Part of a small language model's weights.
Training: a variant of SOAP for these matrices, 274M tokens.
Each number is 200 + 20 x the weight over its row's rms, rounded and kept within 0 to 999. Layers, rows and columns count from 0. The size before them is the row's rms in percent of the matrix's.

# layer 2 MLP up, 512x128, rms 0.106, rows 0-54, columns 0-127
104,196,194,220,184,193,211,198,196,190,192,197,186,182,227,184,191,226,242,204,190,204,183,240,231,188,215,182,228,201,216,164,181,228,200,201,172,202,181,213,215,209,229,216,215,181,221,227,218,245,234,163,211,218,177,190,175,214,216,214,219,224,210,194,182,217,218,222,248,248,208,186,190,235,203,191,211,173,216,204,202,210,204,174,218,222,205,169,183,204,197,208,187,199,190,186,247,165,169,194,225,194,198,209,187,198,205,207,211,187,244,196,228,197,197,191,216,171,188,229,215,180,217,195,212,172,168,213,212
103,183,190,211,199,191,215,198,189,202,224,212,229,219,189,199,206,185,167,222,174,186,191,189,209,207,219,211,185,210,193,167,228,183,163,217,192,208,189,218,182,192,181,181,227,152,162,193,194,226,201,195,214,199,214,218,222,197,175,198,173,208,158,167,163,181,190,186,257,189,189,173,206,214,194,199,173,204,197,201,173,235,239,237,188,176,174,194,182,168,214,207,218,228,192,163,194,193,209,178,175,213,203,197,211,230,221,204,205,233,176,219,196,192,201,202,214,233,182,207,164,170,178,181,201,184,188,207,214
102,188,174,161,190,197,231,209,212,195,217,221,197,167,235,225,175,206,206,180,179,205,205,167,207,272,210,197,193,204,229,220,194,153,195,222,208,180,209,195,206,191,224,208,200,191,176,191,199,218,171,203,198,181,180,176,208,181,223,223,195,245,198,180,208,191,222,220,192,198,201,186,205,159,198,189,184,241,194,232,250,204,188,188,215,219,199,213,220,233,204,203,208,165,235,208,207,226,229,167,206,224,210,212,226,168,213,197,191,190,201,206,173,182,205,208,215,210,172,200,197,194,212,188,210,177,186,225,196
104,201,231,177,181,226,192,199,195,196,196,202,194,225,191,198,199,202,241,201,225,198,218,226,192,180,222,193,210,228,169,156,221,205,176,238,189,192,198,191,193,201,215,218,183,158,231,224,226,237,245,154,218,213,214,203,171,235,186,199,175,183,200,213,204,220,172,172,181,199,199,225,205,223,197,233,213,223,204,205,165,208,185,185,224,198,224,182,181,222,191,201,208,200,192,178,189,188,172,178,211,179,179,205,178,212,212,209,211,190,183,197,238,204,192,222,166,220,184,198,244,189,189,190,170,233,205,219,211
101,202,222,188,181,184,214,189,235,232,202,222,226,178,168,214,211,178,202,168,212,219,221,173,185,179,191,191,216,189,178,166,203,197,234,201,218,177,225,197,208,207,189,230,183,213,187,208,209,146,165,207,220,201,200,229,214,238,234,202,199,192,234,199,190,210,179,175,214,215,208,188,190,220,187,209,179,189,215,222,190,182,195,224,199,233,246,182,169,213,204,228,214,193,212,188,221,172,197,186,196,204,199,184,202,187,172,195,206,165,168,200,198,202,229,189,246,210,191,184,188,211,215,169,163,236,205,181,218
099,196,199,155,227,163,190,203,192,232,239,184,184,191,218,184,191,218,190,192,186,210,206,187,153,227,219,182,200,186,246,216,219,178,181,189,191,201,198,213,198,215,235,191,210,192,196,200,171,232,215,215,230,216,218,212,181,222,204,180,207,181,185,182,207,203,206,184,215,193,194,208,199,154,161,192,180,204,223,177,200,205,163,220,210,207,200,177,192,230,213,252,192,181,186,184,216,168,214,152,216,220,195,212,196,183,180,218,179,194,186,198,202,222,195,195,195,235,197,156,203,182,176,204,189,184,187,236,218
104,228,219,183,200,180,186,171,214,177,197,183,220,192,219,157,197,202,159,209,212,189,187,208,177,205,197,213,181,203,184,199,193,195,205,178,165,211,237,200,198,211,220,192,202,218,190,189,198,218,211,203,208,203,207,192,191,174,237,200,200,189,198,204,224,209,193,216,229,175,220,210,184,163,200,226,211,198,141,224,237,193,211,145,205,204,176,212,217,185,200,211,229,206,194,138,169,215,209,156,240,192,221,206,174,211,227,201,185,203,222,212,212,196,171,245,184,202,222,213,189,220,207,184,215,207,205,217,185
102,194,196,206,197,199,177,258,229,173,191,174,192,171,212,164,192,213,215,216,195,185,189,195,179,212,207,247,149,223,190,180,173,210,192,188,184,198,207,182,176,200,193,189,210,170,204,175,211,194,187,224,211,189,153,198,196,219,195,203,178,201,187,207,219,211,182,229,190,205,185,195,206,185,233,207,223,195,188,224,183,188,189,235,210,205,196,228,216,209,214,195,192,207,216,176,200,182,216,260,185,173,206,229,207,237,149,211,167,217,199,205,187,179,197,187,204,226,202,159,196,175,168,208,212,213,214,178,193
098,217,217,202,209,195,225,200,186,184,171,188,224,193,182,187,205,210,190,184,228,187,214,195,176,171,235,232,240,174,217,191,170,204,200,197,217,190,223,193,210,168,161,216,209,218,196,204,215,219,206,175,220,195,223,187,205,179,236,200,226,205,213,219,196,212,199,187,199,213,188,165,196,170,182,193,194,216,178,200,227,214,196,197,172,203,243,212,199,165,193,161,175,205,217,174,225,155,181,193,222,216,185,225,175,198,208,203,185,235,201,218,182,259,196,217,199,186,191,251,216,212,174,201,202,211,229,220,212
089,174,185,179,196,212,223,165,219,190,192,170,185,176,185,216,192,235,186,213,199,218,182,207,191,182,192,243,191,174,250,230,209,209,202,185,181,186,221,170,217,191,192,217,174,209,203,176,200,207,173,191,204,211,196,208,214,202,211,186,199,216,236,189,236,209,221,179,200,199,220,170,184,213,187,188,189,195,171,171,205,170,183,193,183,220,187,175,188,210,193,230,174,204,214,198,235,164,155,196,170,149,201,211,201,188,182,237,208,232,228,227,179,177,216,211,235,208,185,210,225,195,196,203,204,233,207,226,198
091,195,183,222,215,201,203,216,207,221,202,167,200,230,223,188,172,216,209,169,193,158,174,231,223,213,230,188,198,201,196,249,200,191,183,221,189,182,219,200,204,237,189,203,194,180,190,191,195,185,198,224,223,190,220,166,202,192,168,200,184,237,198,219,213,175,206,222,201,203,198,214,163,203,211,206,180,174,195,205,194,210,187,202,215,234,230,171,207,194,220,208,202,209,187,225,215,223,200,163,167,199,232,164,177,209,185,176,196,224,197,193,192,182,249,177,192,163,191,173,226,250,218,205,210,195,198,178,171
093,220,183,207,186,176,236,191,150,212,179,193,232,224,189,210,197,163,188,191,185,186,182,193,185,213,181,165,208,173,206,202,204,194,211,182,199,162,168,189,194,192,221,178,228,174,181,166,222,210,210,190,202,216,201,206,207,200,200,213,198,182,164,203,185,179,208,198,174,190,203,195,208,189,220,198,163,180,177,187,193,189,201,201,237,214,222,230,218,197,243,175,195,191,203,187,218,196,234,183,172,251,167,237,191,179,204,182,171,204,196,210,169,214,212,215,204,201,226,202,189,220,187,210,196,210,263,196,226
113,212,186,216,195,228,185,207,183,200,203,232,164,191,211,230,206,220,207,210,226,182,145,219,196,219,199,225,180,198,204,153,164,215,206,174,185,222,225,196,192,196,203,211,218,191,203,178,174,236,210,192,203,204,209,231,171,221,187,199,201,205,187,182,215,171,215,211,188,161,223,182,188,229,225,183,188,193,194,175,155,180,228,194,226,180,215,169,207,174,229,206,180,203,178,203,226,200,206,217,219,213,183,189,200,232,194,208,207,211,228,198,229,206,194,192,210,142,213,189,200,185,200,224,194,210,177,214,248
106,225,192,198,189,201,238,207,186,178,219,172,181,210,176,213,192,209,203,194,204,199,215,207,165,183,217,231,202,244,187,213,241,206,183,213,167,211,209,214,198,207,192,191,201,216,218,187,181,182,193,210,221,196,217,186,246,191,201,155,169,185,175,185,212,211,217,246,230,210,188,176,185,211,190,178,224,198,162,188,205,204,212,204,175,173,167,213,205,183,216,193,184,189,188,175,217,215,207,188,208,216,222,204,205,160,209,213,212,190,219,226,228,255,221,184,210,184,196,240,163,200,206,232,188,171,177,209,221
095,190,208,229,233,190,176,223,213,188,182,199,195,179,182,189,211,205,194,192,186,238,168,219,164,183,231,176,208,161,192,218,219,184,234,202,208,190,200,185,199,194,243,215,192,207,220,200,193,207,207,218,210,196,205,222,179,220,206,181,224,170,205,197,214,194,176,209,174,179,201,157,214,195,173,229,202,192,238,226,168,214,198,213,190,198,183,185,190,184,233,217,211,197,179,150,216,217,212,176,196,191,193,176,206,212,201,175,214,184,144,180,205,228,191,190,207,184,143,225,181,198,190,237,198,186,221,194,213
099,161,217,234,201,215,187,199,201,185,201,208,210,194,202,201,227,187,208,231,215,223,203,189,213,205,175,207,198,161,234,219,211,212,220,213,192,217,203,189,201,182,184,175,227,179,193,178,196,209,195,199,193,182,231,187,216,171,169,171,215,191,184,207,197,172,221,224,210,207,224,227,175,190,198,174,190,180,168,218,232,208,191,165,216,191,156,201,213,161,216,194,178,213,236,216,188,209,201,242,226,212,233,185,185,210,162,238,169,207,191,222,174,177,212,174,193,209,208,220,224,162,191,232,207,203,194,218,172
097,182,208,200,202,203,244,232,207,197,188,194,190,216,200,204,245,184,192,222,207,184,216,198,225,210,205,195,193,199,173,192,212,232,201,155,223,178,216,177,214,172,200,194,191,192,158,196,202,202,173,191,197,182,158,199,195,172,223,198,167,188,191,189,219,201,236,227,207,198,215,198,178,177,212,185,167,203,203,171,170,223,218,209,212,188,203,223,217,195,222,160,232,183,194,193,179,226,213,199,182,232,195,227,184,208,193,200,198,220,200,233,194,170,175,200,194,228,201,169,205,151,170,160,167,182,214,226,217
098,164,194,189,198,235,235,204,197,188,135,177,191,194,235,260,220,209,208,157,189,174,222,159,189,183,188,234,232,199,197,229,205,199,195,183,204,189,203,220,200,206,188,179,203,206,230,222,170,209,181,184,179,195,176,200,198,158,228,189,178,194,193,165,173,200,216,191,186,203,221,214,184,212,177,180,212,208,202,215,211,196,189,193,188,185,162,207,197,213,190,206,204,178,181,204,173,207,240,231,210,215,240,193,214,207,192,216,186,208,184,185,191,178,191,192,190,170,186,188,208,187,184,187,231,182,173,214,202
122,198,167,221,233,236,177,204,180,183,161,182,188,203,150,177,192,224,186,176,190,227,193,157,216,207,216,223,175,161,193,203,182,207,203,196,228,192,216,192,206,202,176,201,186,188,189,199,159,200,190,237,211,208,195,205,187,201,208,191,236,170,197,204,185,192,201,194,193,223,198,196,205,222,230,208,174,209,193,227,221,214,198,168,179,177,207,193,182,165,219,211,246,185,222,220,211,207,221,187,155,200,216,220,195,218,169,176,229,232,190,209,193,172,208,185,190,233,203,230,186,205,209,220,206,212,217,237,203
086,198,179,188,212,200,181,154,211,196,201,188,160,185,213,231,181,209,194,198,208,210,218,209,166,178,212,232,212,243,200,208,195,199,226,181,192,186,187,225,215,194,230,214,207,191,179,208,224,204,185,177,254,211,207,182,185,238,205,176,223,228,179,206,190,245,182,199,174,177,184,246,207,172,239,210,206,178,174,208,213,198,212,228,194,195,213,189,219,202,243,177,209,240,188,212,204,197,204,205,206,210,210,205,181,230,178,194,160,232,213,176,216,174,216,201,189,215,169,202,179,203,208,225,220,193,208,182,208
117,209,183,193,202,221,207,198,233,220,206,215,230,178,192,203,215,200,224,233,176,175,189,169,176,190,227,194,189,163,180,235,171,236,189,192,175,207,199,179,203,216,208,165,205,228,198,229,172,184,182,191,173,166,201,190,198,196,202,212,185,220,169,218,178,194,203,237,203,211,203,219,195,178,173,237,175,225,211,199,189,203,205,195,180,204,201,230,216,185,179,209,259,182,224,199,226,202,194,205,175,149,183,202,155,164,216,200,209,230,216,176,210,181,169,199,183,206,198,193,212,184,211,194,189,212,223,185,192
092,173,188,190,203,196,214,197,201,217,210,212,217,222,183,232,230,221,214,175,177,196,220,224,201,223,227,175,202,207,184,209,217,181,212,172,222,200,222,180,200,193,244,187,189,196,197,199,232,214,219,199,197,171,167,202,237,220,194,215,196,179,222,206,178,228,198,182,203,228,177,179,242,212,186,162,199,224,168,199,210,207,186,214,191,221,212,217,206,196,203,217,243,205,190,212,216,183,207,198,208,172,202,240,189,154,214,248,221,202,207,196,157,194,163,204,175,210,191,183,244,214,205,188,215,206,245,196,202
104,228,216,191,206,183,190,201,164,240,191,222,182,201,169,191,184,204,187,224,188,238,220,188,189,209,226,176,220,224,175,207,173,177,190,207,198,189,195,206,179,236,180,234,177,227,232,193,212,213,181,249,210,219,221,234,170,211,194,204,218,201,194,166,189,213,182,187,175,221,192,189,192,185,137,182,185,211,186,209,220,204,190,200,207,173,172,194,212,201,191,206,183,164,217,197,210,191,188,236,199,200,151,179,203,190,202,188,205,195,198,228,165,200,226,184,214,191,174,224,206,197,189,179,225,213,200,214,238
094,208,171,216,169,186,184,199,203,202,210,243,180,210,222,180,218,208,176,184,207,185,177,190,186,178,179,224,182,184,227,199,209,194,215,184,189,202,183,204,201,189,231,251,205,184,219,204,179,181,225,196,165,215,179,240,207,218,213,204,182,206,206,180,207,201,234,176,202,190,238,203,228,214,205,155,222,202,219,192,199,186,214,169,169,216,189,176,189,204,198,178,221,172,199,198,190,217,200,241,223,203,206,205,212,202,206,213,175,179,184,221,194,269,182,245,197,198,211,225,202,208,216,228,184,197,197,166,233
100,199,188,199,215,237,202,186,219,204,204,191,202,217,204,176,197,233,169,209,236,240,156,219,169,205,189,217,203,219,214,218,213,162,195,209,183,221,219,234,184,216,183,203,188,193,186,214,174,175,216,218,204,197,172,211,200,217,186,235,212,204,234,194,170,168,186,167,203,189,204,195,199,196,260,176,217,197,225,179,228,219,185,186,212,221,174,176,206,202,203,229,222,200,173,229,181,181,229,195,177,190,217,159,230,234,188,178,197,198,215,221,199,184,202,184,182,178,199,218,187,237,205,209,226,203,196,191,192
087,198,221,201,212,211,171,211,212,184,206,191,202,182,219,208,208,201,196,216,206,211,188,189,199,242,203,212,164,236,259,221,174,170,220,167,200,238,207,209,232,218,196,211,184,193,185,207,195,233,210,225,203,186,207,207,192,205,234,173,161,218,185,185,201,202,201,178,207,159,210,190,198,220,198,211,194,196,211,220,160,208,181,231,205,205,185,217,224,197,263,228,182,183,205,196,220,227,242,174,211,181,185,204,209,212,188,186,182,231,200,212,219,207,205,222,205,156,208,243,191,210,197,189,224,200,214,196,168
095,181,211,182,210,164,217,208,208,167,217,196,279,208,206,225,215,211,202,189,172,205,181,179,206,195,215,229,206,190,190,205,236,186,199,197,162,204,191,181,196,209,223,195,217,209,185,193,205,196,195,214,205,201,238,212,217,201,160,208,178,197,148,204,190,161,185,166,199,155,225,174,215,185,211,162,178,184,194,199,160,193,186,176,212,222,190,213,174,203,193,215,218,201,197,210,195,185,192,202,175,212,193,185,178,165,212,201,201,221,203,171,199,186,184,208,183,197,167,198,200,201,186,236,177,209,185,162,232
104,211,191,205,188,220,221,188,193,218,214,177,178,222,193,187,183,236,192,249,220,182,180,222,228,180,180,211,200,194,219,190,202,206,219,167,165,184,205,208,199,191,191,210,193,180,197,204,195,205,196,171,223,208,169,180,221,219,208,230,186,173,197,203,167,198,155,217,206,217,156,213,196,214,227,191,207,249,189,215,192,204,204,209,194,202,241,207,172,182,200,210,183,195,197,221,188,140,209,214,185,184,190,209,224,194,209,209,218,199,177,205,209,221,230,183,221,216,222,204,183,203,199,156,253,213,161,207,176
100,175,151,182,192,188,184,189,191,215,180,220,212,192,193,196,207,167,231,198,225,171,201,233,225,230,179,198,255,212,199,164,188,199,204,209,207,202,192,157,181,190,200,167,199,180,176,218,186,180,192,188,177,205,186,208,184,196,207,196,206,179,226,194,180,203,233,178,215,182,191,159,260,206,217,246,193,194,189,213,192,199,189,227,227,190,220,196,179,193,189,161,210,205,187,199,176,223,180,216,211,210,221,158,203,228,196,215,189,184,195,192,213,212,197,212,207,169,206,195,196,191,193,191,157,223,197,220,169
126,164,222,221,214,185,197,183,182,173,208,216,182,171,213,160,192,181,213,199,198,217,216,225,139,203,205,211,239,202,199,190,206,171,206,212,216,196,188,193,204,202,206,211,199,215,209,209,198,172,205,214,199,198,181,189,164,181,179,180,184,230,232,187,193,228,190,174,205,248,186,189,169,195,205,207,175,192,219,196,216,209,189,170,169,201,186,213,190,205,185,175,167,219,177,196,219,165,186,244,185,191,231,222,218,228,214,196,191,191,208,178,139,186,189,180,179,197,194,195,211,172,208,177,198,188,204,225,240
099,177,194,237,171,194,218,184,206,179,205,201,179,202,194,215,212,206,196,220,185,200,190,223,215,217,223,182,183,195,228,218,227,213,194,209,212,201,229,204,166,175,200,241,174,186,182,209,215,212,199,195,212,200,192,171,201,201,231,197,224,204,187,176,213,225,199,223,193,224,181,222,210,174,156,187,177,225,206,197,193,163,215,211,201,214,187,198,215,194,207,187,145,179,208,171,174,223,197,208,178,190,172,188,189,201,256,189,156,195,154,219,210,175,209,214,186,199,193,194,177,226,188,224,152,207,239,190,217
099,186,218,216,215,171,207,210,219,218,209,184,163,240,168,194,198,220,182,223,194,189,182,209,190,219,180,189,212,177,202,209,189,200,232,215,215,226,220,193,213,216,198,201,207,217,188,203,228,190,177,224,195,187,202,256,150,236,224,203,205,195,235,227,155,198,209,220,174,168,193,207,205,196,161,200,196,209,215,218,220,185,202,207,200,206,179,153,192,228,195,222,228,210,215,184,206,158,230,192,200,195,202,184,166,214,192,214,196,256,209,175,191,216,188,201,203,208,202,211,190,217,174,199,231,208,223,178,180
099,182,217,227,192,153,193,206,213,232,179,214,193,203,208,200,204,210,214,206,226,230,214,164,174,188,229,207,189,176,208,212,213,218,218,202,195,214,187,192,202,213,185,215,207,207,199,240,191,249,216,205,229,178,187,216,185,219,208,223,178,189,215,198,228,225,211,223,184,190,188,190,189,192,194,183,188,239,229,213,199,194,213,220,189,194,203,209,161,182,188,195,200,195,208,151,183,183,172,157,219,221,199,230,183,156,217,227,259,200,205,222,183,220,198,231,211,168,204,212,210,192,180,217,184,175,214,216,233
090,209,209,195,217,174,206,217,242,214,181,204,184,208,234,213,190,213,181,245,213,192,159,195,176,202,189,209,203,220,198,215,170,239,240,175,170,216,173,224,205,196,184,189,198,199,204,209,170,195,172,200,245,204,186,191,212,188,194,156,177,160,219,203,175,208,186,221,201,197,193,226,203,214,186,211,192,169,225,222,185,173,200,215,231,159,170,203,238,211,181,199,208,166,195,211,208,214,205,207,257,227,216,215,217,198,190,201,192,188,203,194,196,193,200,219,229,180,184,206,205,184,185,187,168,207,233,186,192
084,180,182,184,214,163,197,194,217,213,189,211,185,171,209,200,193,252,238,212,213,201,207,176,187,207,177,213,205,219,205,179,198,245,200,175,214,187,203,234,207,211,182,204,194,223,197,214,223,192,221,203,174,245,209,223,198,231,208,168,195,204,210,163,199,202,193,179,179,205,226,190,211,227,185,181,214,206,210,170,222,185,208,184,217,182,188,205,186,259,229,191,218,223,152,237,191,213,238,203,234,168,207,192,203,190,220,202,185,215,236,198,228,203,209,210,208,180,187,172,197,182,183,223,168,205,212,194,194
100,171,204,223,221,242,188,192,224,183,234,162,177,198,213,184,210,189,225,194,171,160,190,183,188,174,205,208,205,198,209,213,208,198,240,180,239,220,217,204,215,181,206,214,227,226,194,227,187,230,183,193,194,220,200,203,205,203,204,223,230,189,197,174,198,190,236,221,234,246,197,201,191,204,215,222,205,218,181,195,191,220,200,206,206,158,212,195,242,207,209,197,228,224,200,227,212,178,249,207,208,207,208,208,189,223,214,228,189,241,221,161,192,188,177,199,183,167,188,196,214,201,198,186,184,172,189,195,172
109,194,220,234,185,275,219,176,200,200,190,211,198,176,176,193,207,201,214,218,213,190,178,211,171,188,184,231,211,216,189,226,215,180,194,222,177,199,224,233,166,203,233,203,205,204,188,202,185,223,176,218,230,177,207,203,185,193,195,197,201,230,222,212,210,183,182,224,197,181,153,187,203,210,223,213,225,250,205,213,165,197,185,241,191,184,177,228,216,225,222,234,196,207,180,211,206,189,209,204,229,215,199,175,206,175,182,190,195,235,184,218,218,200,212,219,189,230,187,195,197,204,177,216,194,159,208,212,186
098,204,202,182,193,168,197,179,185,221,199,200,234,189,249,186,212,207,187,239,171,203,185,179,207,238,173,234,206,180,191,211,201,182,192,203,213,206,192,190,153,167,187,157,188,197,202,188,181,156,246,229,231,199,208,199,188,214,206,180,179,189,197,204,193,178,232,180,233,183,189,193,224,191,214,196,214,154,176,200,164,188,216,191,194,190,203,210,199,196,157,189,201,182,167,223,181,214,211,243,192,191,215,200,204,212,196,199,176,206,206,204,171,206,188,208,215,180,222,187,196,168,215,178,184,239,200,208,219
116,209,200,222,138,157,192,189,196,206,165,219,187,220,216,223,179,216,201,196,196,200,161,186,220,224,191,164,209,205,180,180,193,197,214,198,172,222,193,165,217,190,190,189,199,199,192,187,230,185,159,168,193,176,198,225,194,196,178,199,193,214,206,166,198,188,238,228,216,213,205,206,194,190,182,203,208,193,214,189,197,173,205,186,206,210,204,201,181,212,149,180,195,174,215,172,190,200,128,212,188,227,183,209,188,174,176,201,218,192,189,180,203,223,188,231,193,171,222,218,225,202,214,212,203,196,216,214,159
090,189,178,220,223,217,223,170,179,199,210,187,199,217,231,193,163,207,206,209,210,192,176,181,163,209,209,169,232,239,219,205,207,177,183,188,179,206,216,210,197,203,180,187,242,206,216,203,218,189,192,221,189,230,218,196,215,217,176,186,233,174,218,200,210,198,193,226,203,169,176,198,176,206,159,194,180,161,216,194,227,230,236,220,229,198,170,185,204,213,176,239,167,173,188,209,224,221,250,211,192,206,197,206,208,185,191,195,210,200,195,221,202,255,217,203,197,189,183,215,212,201,217,205,189,222,178,231,202
084,222,212,196,220,201,202,189,192,208,201,212,173,209,191,223,186,206,203,205,201,211,201,180,181,165,204,187,199,178,236,185,219,229,179,206,187,193,208,169,237,193,197,203,177,200,217,194,232,212,219,203,224,205,219,192,176,229,192,194,185,178,183,204,198,200,209,230,170,192,210,191,188,172,229,215,200,230,205,181,249,165,213,214,240,166,195,195,198,225,180,235,221,215,216,225,173,189,190,213,202,225,185,212,201,204,152,186,243,165,133,221,199,201,216,181,194,226,205,184,206,231,179,219,222,195,183,188,180
098,200,217,174,198,180,202,196,195,169,170,208,202,244,187,200,226,217,167,171,185,202,192,176,198,194,159,222,211,215,221,225,207,151,214,221,137,249,197,208,180,215,191,220,218,204,163,197,205,194,188,150,218,219,195,217,195,195,221,222,206,186,188,211,175,186,218,179,200,174,214,201,175,205,203,214,206,188,227,200,156,240,189,178,182,196,214,193,212,208,217,185,201,218,200,218,186,210,214,214,218,202,210,209,208,231,192,187,228,187,208,189,193,193,217,174,186,189,225,208,212,193,212,192,207,259,189,213,222
081,177,223,208,224,186,195,191,188,205,195,219,230,187,182,242,187,211,247,187,188,216,181,199,214,214,218,185,188,185,189,188,218,225,176,202,199,178,201,233,187,199,211,238,187,204,201,234,209,189,254,185,224,206,219,179,205,203,173,166,181,188,208,181,201,196,209,168,185,208,191,202,211,184,187,219,181,200,212,184,204,236,218,223,189,268,216,203,163,225,196,229,198,183,220,193,197,190,205,188,205,199,183,188,188,154,204,202,209,219,234,202,229,188,169,235,199,189,171,162,207,177,190,191,178,192,176,224,206
100,208,234,183,231,193,214,170,184,213,179,186,230,192,242,211,194,203,188,212,184,201,188,217,201,202,216,212,174,236,194,161,178,207,185,207,184,238,211,196,214,207,155,203,182,186,206,162,179,211,215,189,217,195,189,219,214,187,162,214,165,230,172,213,226,173,180,202,189,195,243,208,170,205,180,206,222,198,188,190,169,189,201,182,187,189,225,194,164,188,204,195,236,228,175,188,205,198,198,197,206,207,191,217,233,215,220,220,197,196,205,191,210,180,194,220,226,229,215,150,193,163,209,187,203,220,158,177,198
087,202,193,191,191,202,210,178,207,185,178,225,204,188,229,197,211,184,181,202,206,182,214,196,199,221,184,178,224,171,215,179,212,213,224,157,196,223,228,160,201,155,194,178,175,203,205,173,197,201,163,194,216,191,194,197,224,185,174,181,213,194,217,182,206,181,173,155,181,208,187,192,188,171,231,205,174,211,169,181,215,168,204,222,143,205,201,179,165,216,193,198,209,220,213,193,198,217,165,195,159,229,196,216,229,198,191,236,214,206,225,202,220,175,217,239,193,190,222,212,203,194,200,201,187,212,194,152,202
115,205,193,205,204,206,236,233,213,212,186,237,202,216,177,220,184,238,185,203,199,199,189,159,190,175,170,193,218,193,193,207,188,214,211,195,186,189,169,222,198,205,212,170,223,178,203,156,202,162,236,187,228,215,215,210,183,208,196,187,192,215,173,212,166,240,228,174,206,193,186,239,172,178,186,193,201,176,222,181,165,186,240,203,215,218,230,183,227,221,224,215,176,214,197,189,232,189,192,184,171,166,241,216,234,204,204,206,204,187,200,216,223,201,162,203,187,196,211,212,207,201,180,198,209,192,194,229,194
104,214,211,192,189,222,178,241,241,204,201,190,210,249,190,196,235,238,171,199,205,196,199,163,193,206,212,192,204,247,172,169,234,169,210,221,223,179,213,186,176,208,192,221,195,181,201,220,206,187,211,192,197,199,165,203,193,205,191,199,190,219,217,173,232,213,206,156,151,217,212,175,203,207,208,205,214,209,225,188,203,202,230,205,201,224,206,167,192,239,226,228,215,181,191,171,214,176,215,213,196,165,206,181,207,206,223,192,193,195,203,209,200,170,175,209,189,187,169,186,171,188,191,188,180,203,188,230,172
079,173,201,219,169,231,203,200,192,190,191,170,191,193,177,227,197,164,198,228,200,236,218,215,170,180,224,183,192,213,196,174,186,201,180,203,185,180,182,210,247,232,173,211,211,251,190,205,205,208,158,209,186,188,233,175,170,214,214,190,218,218,169,227,201,185,219,213,228,199,221,212,178,206,184,238,182,192,199,197,211,169,174,220,172,218,198,191,194,175,222,237,130,210,205,189,222,218,202,181,170,188,218,211,217,222,218,212,215,203,206,194,223,202,187,221,213,193,209,213,219,199,217,198,205,193,202,189,210
097,189,231,201,198,208,175,175,218,183,191,193,171,219,211,196,214,220,185,198,205,247,193,189,201,223,196,181,200,213,198,210,210,184,218,213,212,214,234,213,199,214,218,217,203,193,165,216,222,206,200,229,242,161,186,199,224,188,182,227,206,200,195,201,183,242,191,233,198,219,182,220,175,203,175,202,181,214,236,209,214,227,210,210,191,194,213,163,184,216,235,217,156,170,225,189,203,174,195,162,192,208,197,205,183,184,172,201,210,186,181,227,218,193,168,172,182,195,213,205,157,227,178,190,211,189,201,197,139
100,203,175,187,194,201,191,189,172,158,206,214,156,201,191,199,172,189,224,209,183,187,173,192,216,199,197,241,190,255,176,228,238,188,198,219,190,159,198,207,193,241,201,222,189,226,182,224,202,215,233,213,215,202,205,208,155,207,203,188,219,209,186,205,222,196,177,210,203,177,177,197,175,184,189,219,206,196,219,202,226,230,245,212,212,183,200,192,200,211,196,186,193,192,192,177,185,211,195,191,183,214,179,195,212,194,230,208,205,177,267,191,222,181,173,203,219,194,221,187,174,213,185,202,217,212,197,151,215
101,219,188,173,199,185,183,163,176,222,197,244,188,243,206,189,181,168,162,220,223,206,215,204,189,199,210,176,209,180,227,223,232,204,225,178,165,215,196,194,195,201,180,183,177,195,226,214,207,162,201,241,194,210,195,204,176,198,200,186,228,208,165,210,259,205,187,191,196,197,186,204,175,218,208,179,189,206,210,237,198,211,212,236,195,215,216,218,181,203,181,189,215,165,227,206,199,202,229,221,201,214,210,204,206,219,194,191,223,207,206,199,224,183,175,200,175,228,223,212,154,197,217,200,204,171,191,156,210
085,190,212,166,201,205,191,232,174,179,191,193,204,244,187,182,184,197,189,181,182,185,188,214,186,209,214,224,223,187,199,184,212,239,209,206,197,212,218,201,197,207,222,155,190,194,201,188,178,210,213,209,154,187,213,189,218,226,173,210,197,189,236,166,200,218,186,195,234,250,179,204,214,216,205,225,225,248,188,212,205,222,216,171,165,179,177,191,188,199,217,212,207,192,212,205,185,218,180,221,228,197,208,203,223,201,231,223,156,166,176,195,188,167,164,191,196,210,173,197,192,208,197,157,196,192,193,227,218
089,198,203,227,215,200,210,188,214,192,232,179,220,212,239,191,187,167,196,188,212,166,196,222,223,193,247,227,179,207,185,228,220,204,193,179,218,197,212,179,209,183,219,166,205,207,193,233,171,228,192,200,235,204,188,164,204,246,212,198,202,208,214,180,196,160,241,208,220,231,171,187,189,227,211,192,188,198,205,205,177,215,188,204,194,195,179,228,233,199,209,208,184,159,174,207,207,214,203,186,189,195,156,220,225,167,200,174,218,202,177,166,181,210,176,216,189,161,199,170,205,201,181,225,199,193,197,207,189
101,194,197,209,194,194,226,189,200,223,199,177,214,206,157,183,205,194,198,219,199,206,201,201,229,205,207,177,211,211,212,198,222,167,151,217,201,212,192,211,193,222,223,205,212,215,172,187,189,214,226,222,159,199,216,213,236,201,180,246,198,209,214,173,160,246,220,213,179,198,179,221,213,189,188,214,204,215,216,184,212,214,227,214,246,203,211,212,216,177,212,217,214,206,177,186,213,195,184,183,207,240,183,203,229,202,185,174,183,184,200,224,186,193,203,250,181,265,192,204,165,184,190,178,193,217,192,197,230
092,167,225,202,192,180,182,217,198,237,201,214,187,229,184,181,203,213,184,228,186,179,217,208,217,198,222,197,194,195,168,203,169,209,197,240,168,198,178,182,212,187,197,187,203,218,216,229,201,223,205,207,213,178,177,205,212,222,210,174,229,182,231,204,197,163,236,181,240,193,164,205,195,241,231,221,221,197,251,183,186,222,203,211,172,172,171,188,231,249,211,197,221,197,212,186,185,175,215,229,205,204,205,171,171,211,178,193,214,221,201,236,204,192,227,206,205,204,193,195,193,191,189,221,231,208,208,184,205